From a checkpoint of a small transformer trained on Wikipedia: MLP 640 tanh GELU, 6958 steps.
Each number is 200 + 30 x the weight over its row's rms, rounded and kept within 0 to 999. Layers, rows and columns count from 0. The size before them is the row's rms in percent of the matrix's.

# layer 9 attention value, 320x320, rms 0.0646, rows 0-99, columns 224-255
103,233,162,178,217,225,231,166,164,176,183,169,128,180,221,215,214,191,187,287,203,202,183,194,123,210,205,214,238,185,197,158,172
100,208,170,216,275,256,229,167,171,202,175,190,232,203,188,204,147,192,161,216,171,171,199,216,171,241,217,205,180,170,190,119,238
095,232,209,179,187,188,196,166,256,218,250,196,211,214,240,176,174,116,161,247,242,240,151,119,221,222,184,208,142,181,190,236,185
102,189,199,234,173,132,189,163,135,212,184,193,235,182,235,235,260,179,170,208,188,196,223,195,154,160,181,200,236,193,178,211,236
103,243,166,208,256,179,168,184,278,139,164,187,200,215,216,165,209,171,198,201,203,185,194,193,162,175,193,192,206,167,203,201,226
098,183,148,221,191,182,171,211,142,191,190,229,194,147,118,169,187,193,152,165,155,187,232,208,178,238,183,192,173,239,196,181,166
095,218,234,185,174,191,238,161,283,221,209,183,223,194,145,225,152,248,218,180,169,226,185,218,269,191,179,198,232,226,195,234,218
099,180,211,176,103,229,260,222,194,154,265,204,217,254,166,211,202,147,183,198,161,213,174,208,171,233,180,196,146,218,196,181,176
098,215,224,173,235,200,201,214,227,191,192,166,306,205,243,115,201,158,162,214,223,249,177,155,184,227,169,185,163,173,201,222,186
099,226,150,229,288,193,190,210,280,181,174,199,200,197,250,147,225,126,211,173,235,193,250,178,201,151,182,204,253,174,203,192,195
105,192,129,203,221,180,140,259,213,259,137,197,233,176,174,111,173,226,190,199,187,150,223,188,178,258,226,196,192,205,171,178,214
095,239,208,194,130,173,198,237,240,218,158,211,145,196,186,176,180,253,212,198,187,221,222,235,236,196,197,203,253,243,212,199,125
100,173,201,197,279,257,256,171,171,212,175,188,143,204,163,216,222,280,206,195,159,193,166,229,160,151,238,203,184,212,188,232,236
103,164,166,207,110,189,212,193,132,214,219,216,135,187,215,205,210,127,209,170,198,219,217,220,177,187,191,199,231,220,190,265,129
102,223,202,227,195,193,215,110,262,205,216,195,253,185,174,246,217,173,238,168,213,203,215,225,179,201,191,198,261,246,207,163,234
098,182,168,164,230,203,202,268,248,202,248,203,224,185,134,236,153,191,182,187,214,230,202,167,188,222,201,191,142,223,164,249,231
107,198,149,177,185,227,208,156,215,312,215,203,142,165,252,211,178,224,238,247,164,200,216,243,182,161,180,214,203,166,193,196,213
110,219,237,245,240,239,226,230,167,189,161,237,148,124,240,144,274,205,220,206,193,192,237,230,169,173,176,199,197,169,226,166,210
100,152,182,188,249,208,188,236,190,221,124,185,221,205,203,150,217,226,196,244,173,176,231,176,179,232,233,204,199,169,236,191,171
108,210,234,226,206,151,177,229,176,217,151,268,211,216,152,182,227,258,183,223,186,185,178,145,175,223,226,198,135,202,193,224,178
097,183,226,168,193,227,234,182,213,151,255,221,201,234,233,249,216,138,201,188,177,171,212,243,158,256,205,205,147,195,170,160,201
091,230,249,176,107,121,218,145,166,161,202,194,166,168,219,266,191,195,238,216,207,213,206,199,232,148,166,215,251,212,164,202,145
096,180,172,157,239,203,206,208,177,157,201,184,206,160,202,225,200,220,221,164,247,205,156,195,157,240,187,205,211,237,210,214,195
098,177,216,202,198,159,219,202,175,155,223,219,202,217,159,248,192,198,190,164,208,202,202,150,250,202,173,205,228,215,155,239,178
099,194,121,188,153,168,196,223,268,225,286,200,257,230,213,213,170,118,207,195,205,236,181,185,200,228,132,192,201,196,165,230,183
102,215,224,150,148,173,202,195,194,247,204,164,218,225,235,208,174,140,159,230,217,187,146,165,181,248,224,209,143,202,219,239,169
097,226,181,202,261,228,195,241,243,201,280,209,243,165,198,266,217,119,188,190,266,197,198,161,171,198,193,191,217,212,252,215,219
103,196,202,234,257,200,216,227,199,235,146,251,209,131,143,169,206,232,197,220,162,204,224,179,154,230,187,201,200,221,225,153,237
105,204,178,245,93,207,198,204,176,187,148,226,218,194,246,187,202,171,184,205,194,192,249,183,198,161,252,198,220,197,202,202,225
089,255,230,214,135,163,180,222,220,250,226,225,162,149,225,215,130,218,214,225,248,226,202,196,241,208,206,214,139,191,204,226,212
099,240,249,211,232,158,232,142,156,226,167,199,141,195,255,230,206,245,200,237,216,186,179,185,147,189,212,220,167,151,206,172,245
092,208,204,226,178,187,167,234,131,150,194,204,203,192,156,209,166,242,171,213,193,176,202,178,208,196,190,197,199,183,164,192,234
101,171,201,179,244,237,241,178,174,162,237,202,133,203,124,262,181,164,229,190,173,205,203,222,192,173,179,202,255,204,199,212,213
107,209,231,219,187,112,190,222,183,168,136,242,181,182,175,219,211,211,138,180,216,195,265,182,133,211,173,198,215,247,202,196,171
103,244,186,179,154,160,199,163,259,261,250,211,193,208,258,255,160,126,193,207,232,191,195,222,224,243,196,201,248,214,219,214,202
095,213,142,237,281,172,155,230,145,215,131,188,157,210,221,139,246,177,183,203,196,176,204,169,178,201,208,210,183,201,188,181,188
103,170,182,188,167,198,223,177,144,164,145,168,112,189,219,203,169,168,235,227,196,218,196,227,167,134,163,194,238,188,176,166,197
096,174,232,213,116,149,179,220,206,221,249,198,276,217,202,207,208,197,146,216,229,205,182,109,265,225,198,201,157,191,164,219,165
103,218,204,192,163,134,190,207,173,149,232,148,250,230,146,252,180,155,162,175,214,189,179,194,246,228,188,210,216,229,169,213,198
106,230,223,226,252,212,185,203,229,181,207,229,210,146,163,244,161,219,153,210,202,199,229,201,144,236,191,195,164,212,213,151,193
100,222,279,223,171,237,219,228,251,137,178,182,214,181,189,191,211,222,183,238,224,206,221,197,229,137,228,189,272,205,205,209,225
096,242,247,212,151,157,189,178,208,170,183,193,151,205,184,210,235,171,190,208,218,150,213,212,241,171,229,201,215,196,180,228,226
111,192,173,165,211,216,203,188,206,148,184,153,135,187,164,206,222,139,240,184,145,195,201,244,205,202,190,212,232,229,161,185,112
097,144,193,215,237,162,167,270,145,195,216,248,174,160,133,187,176,194,193,194,200,189,201,229,214,211,160,192,194,218,202,159,243
085,233,198,203,193,162,162,140,189,190,213,232,191,184,243,226,186,207,244,227,200,224,193,237,175,197,186,192,222,186,177,171,212
104,219,136,241,145,192,218,140,212,279,160,248,182,239,210,153,128,246,235,234,162,228,204,200,212,188,229,193,220,217,201,179,185
092,149,211,204,250,234,230,214,173,156,112,198,235,151,218,158,204,200,200,206,192,177,227,211,193,215,220,199,219,210,193,120,165
105,188,170,188,134,219,139,173,134,227,161,158,204,181,212,169,217,190,249,213,172,216,228,224,168,202,193,210,188,184,211,204,165
094,163,233,173,271,215,184,193,177,220,196,154,235,267,229,198,165,150,206,186,205,234,190,197,206,179,200,209,199,172,156,212,201
101,211,157,138,176,199,254,193,207,199,237,170,201,220,258,216,191,154,190,190,190,214,197,223,110,223,207,202,158,192,160,166,234
100,257,221,214,142,193,199,231,257,156,203,221,239,230,197,210,181,253,153,251,226,217,201,172,188,223,230,200,153,194,212,234,179
099,177,201,205,222,237,198,217,186,215,238,160,228,199,160,215,201,94,173,202,198,177,206,215,192,206,217,201,197,206,245,161,245
110,209,237,194,143,200,200,212,227,243,243,214,238,165,254,194,302,250,210,158,156,199,263,213,188,210,198,192,197,217,256,230,195
107,222,237,179,137,189,178,206,177,211,217,164,207,251,252,196,188,179,200,206,242,233,163,206,205,173,189,204,207,213,252,229,222
120,207,126,184,165,231,204,218,220,213,216,214,145,226,200,157,242,306,201,175,141,211,191,214,163,223,231,211,161,209,210,219,181
099,203,168,160,209,246,180,188,245,130,175,190,252,206,235,228,161,163,178,178,186,178,208,168,196,203,229,205,187,194,225,194,161
093,224,199,172,300,220,170,221,196,213,208,123,201,212,195,178,187,154,185,202,232,181,163,199,136,225,174,212,235,186,246,175,198
094,215,202,199,171,146,224,134,189,170,225,228,254,225,161,256,175,241,176,203,179,190,200,144,209,223,169,195,205,201,153,185,277
100,175,217,201,282,212,165,231,209,187,170,142,245,247,149,185,204,250,176,176,178,163,235,224,187,215,203,195,253,222,203,161,262
105,178,198,196,166,211,190,206,229,214,238,226,168,185,268,209,189,154,211,166,250,219,214,238,210,177,172,201,200,199,193,194,164
097,149,150,206,210,199,211,207,224,190,245,238,181,213,231,201,246,128,222,162,208,238,228,243,239,158,182,194,236,212,180,199,180
108,188,214,190,175,174,205,253,184,163,292,181,153,229,110,187,203,199,160,170,181,237,216,270,192,228,153,192,221,234,136,208,203
109,148,200,180,172,219,202,217,223,199,189,218,174,143,227,199,196,299,198,217,177,191,218,182,230,241,214,210,170,236,194,168,98
100,154,241,180,143,156,180,200,239,272,145,180,183,157,209,213,173,236,220,259,188,167,230,238,242,179,202,211,256,197,159,188,209
086,203,211,198,240,186,191,167,205,236,184,194,190,241,159,228,209,193,230,222,185,172,202,215,201,176,228,184,205,229,220,247,226
080,203,172,205,238,208,222,204,220,168,200,205,203,201,224,202,192,168,158,203,184,196,200,185,208,150,183,207,151,176,170,188,181
081,229,159,178,238,155,198,147,229,132,198,207,204,216,223,217,174,81,172,222,160,176,223,250,187,196,216,222,209,173,216,189,178
083,217,246,192,174,182,191,205,189,204,165,182,176,186,205,249,167,181,246,235,203,188,184,239,180,201,208,208,231,199,219,195,177
082,264,175,184,198,221,186,219,205,197,224,232,198,209,224,204,169,195,183,157,251,198,220,205,125,189,203,190,204,164,169,147,186
086,199,214,188,208,173,169,147,223,197,115,198,156,265,207,249,190,191,192,239,173,214,172,184,161,217,200,207,290,197,242,203,165
102,221,181,216,178,134,239,204,269,171,265,208,222,247,251,159,212,218,156,206,182,213,206,170,215,193,238,218,110,165,173,182,256
096,210,205,185,242,252,161,188,151,237,222,173,168,165,139,218,211,177,248,205,215,204,173,240,172,206,182,198,254,230,200,215,192
099,232,125,215,194,184,220,220,249,180,213,214,236,191,215,247,214,190,178,180,173,193,239,200,215,230,240,209,128,139,197,201,171
096,144,170,210,133,191,222,207,195,190,273,187,261,212,192,139,235,219,125,181,159,217,212,191,255,223,228,195,187,220,187,188,245
077,229,238,220,173,133,203,197,201,236,179,189,183,239,196,184,202,232,251,196,251,219,219,172,244,212,230,173,192,248,214,245,277
094,256,225,175,289,241,181,174,186,207,193,206,240,159,241,229,194,227,226,189,204,196,182,142,175,174,219,227,221,238,200,237,193
083,234,194,191,222,185,219,223,223,247,178,195,244,190,236,161,197,174,206,186,266,208,197,221,205,210,232,201,205,168,177,124,182
093,109,199,179,165,164,173,203,179,214,191,173,208,151,186,203,211,200,144,193,161,200,225,172,215,210,218,191,169,149,187,169,173
085,249,214,253,214,145,216,233,167,181,237,230,164,217,191,122,208,220,233,212,224,218,228,200,236,161,184,176,150,251,174,243,253
093,182,175,181,204,236,163,159,160,218,159,227,175,164,191,257,149,189,176,214,217,188,166,160,202,159,190,199,195,183,187,210,264
091,153,227,217,142,207,211,211,189,195,165,184,234,180,162,250,185,214,126,173,179,237,146,185,244,169,175,196,295,191,242,136,208
101,174,152,227,233,172,197,256,169,230,196,205,241,192,177,208,194,246,148,212,169,176,249,155,208,212,205,197,276,203,223,203,188
096,173,220,228,122,189,239,175,203,148,235,232,206,186,195,159,208,243,104,179,182,257,170,159,275,152,203,189,228,227,216,167,218
093,209,211,217,162,166,207,233,206,184,186,227,194,159,162,256,234,231,209,179,177,169,250,223,189,228,188,197,213,196,206,168,111
082,208,231,187,192,184,206,188,222,201,197,233,228,152,220,167,227,211,162,205,160,184,202,191,192,213,188,211,207,181,168,206,197
095,215,242,211,275,175,211,194,160,197,162,184,123,225,189,204,236,243,237,216,181,212,180,225,202,168,173,191,229,312,218,187,174
088,231,215,226,212,211,224,263,231,229,267,252,241,154,229,164,235,197,199,180,210,184,189,195,178,173,184,209,162,172,142,165,155
107,245,106,183,235,166,186,196,235,225,231,193,200,221,249,196,186,218,219,209,193,181,213,196,175,230,242,225,236,199,170,140,197
074,222,198,233,179,148,173,194,221,221,163,176,184,256,180,241,226,234,221,183,225,196,174,182,211,215,239,163,203,196,212,188,251
092,200,231,183,193,194,161,168,182,226,121,190,211,217,186,260,208,221,218,205,173,182,223,201,175,173,199,209,228,188,227,220,181
085,170,214,176,186,200,215,291,194,213,132,176,248,177,213,271,154,233,180,218,214,194,169,140,205,178,190,212,237,163,226,174,181
093,174,179,168,140,186,193,191,215,202,191,167,182,217,169,174,147,149,188,211,255,212,222,237,200,264,196,202,194,172,214,133,238
081,113,197,222,152,236,255,248,208,180,204,190,260,175,222,156,231,184,155,168,169,226,232,199,220,190,201,202,167,194,171,191,156
099,182,240,190,149,190,192,188,179,204,199,198,203,173,205,204,180,186,181,161,196,226,188,148,229,191,198,195,235,191,213,267,159
093,189,139,169,250,181,219,190,222,226,161,215,195,200,225,141,231,172,210,201,224,209,189,209,192,158,245,207,183,209,147,224,188
086,171,235,173,176,211,235,218,204,201,211,175,200,177,176,192,146,149,201,184,226,231,156,169,170,175,178,198,199,181,193,155,238
087,164,205,209,181,209,195,147,171,186,150,182,213,237,194,195,231,158,186,233,127,234,190,205,212,228,210,197,224,227,206,180,247
097,199,278,185,269,215,207,217,168,192,174,182,222,183,193,260,197,190,261,228,224,177,191,206,165,251,141,228,215,243,235,232,163
088,167,214,177,170,186,168,242,202,203,189,152,194,160,174,233,159,203,184,165,284,207,156,171,196,194,191,206,227,161,222,174,161
094,203,215,229,205,148,190,169,223,183,170,213,168,257,185,245,236,193,230,208,202,172,237,231,188,185,193,177,186,217,219,227,177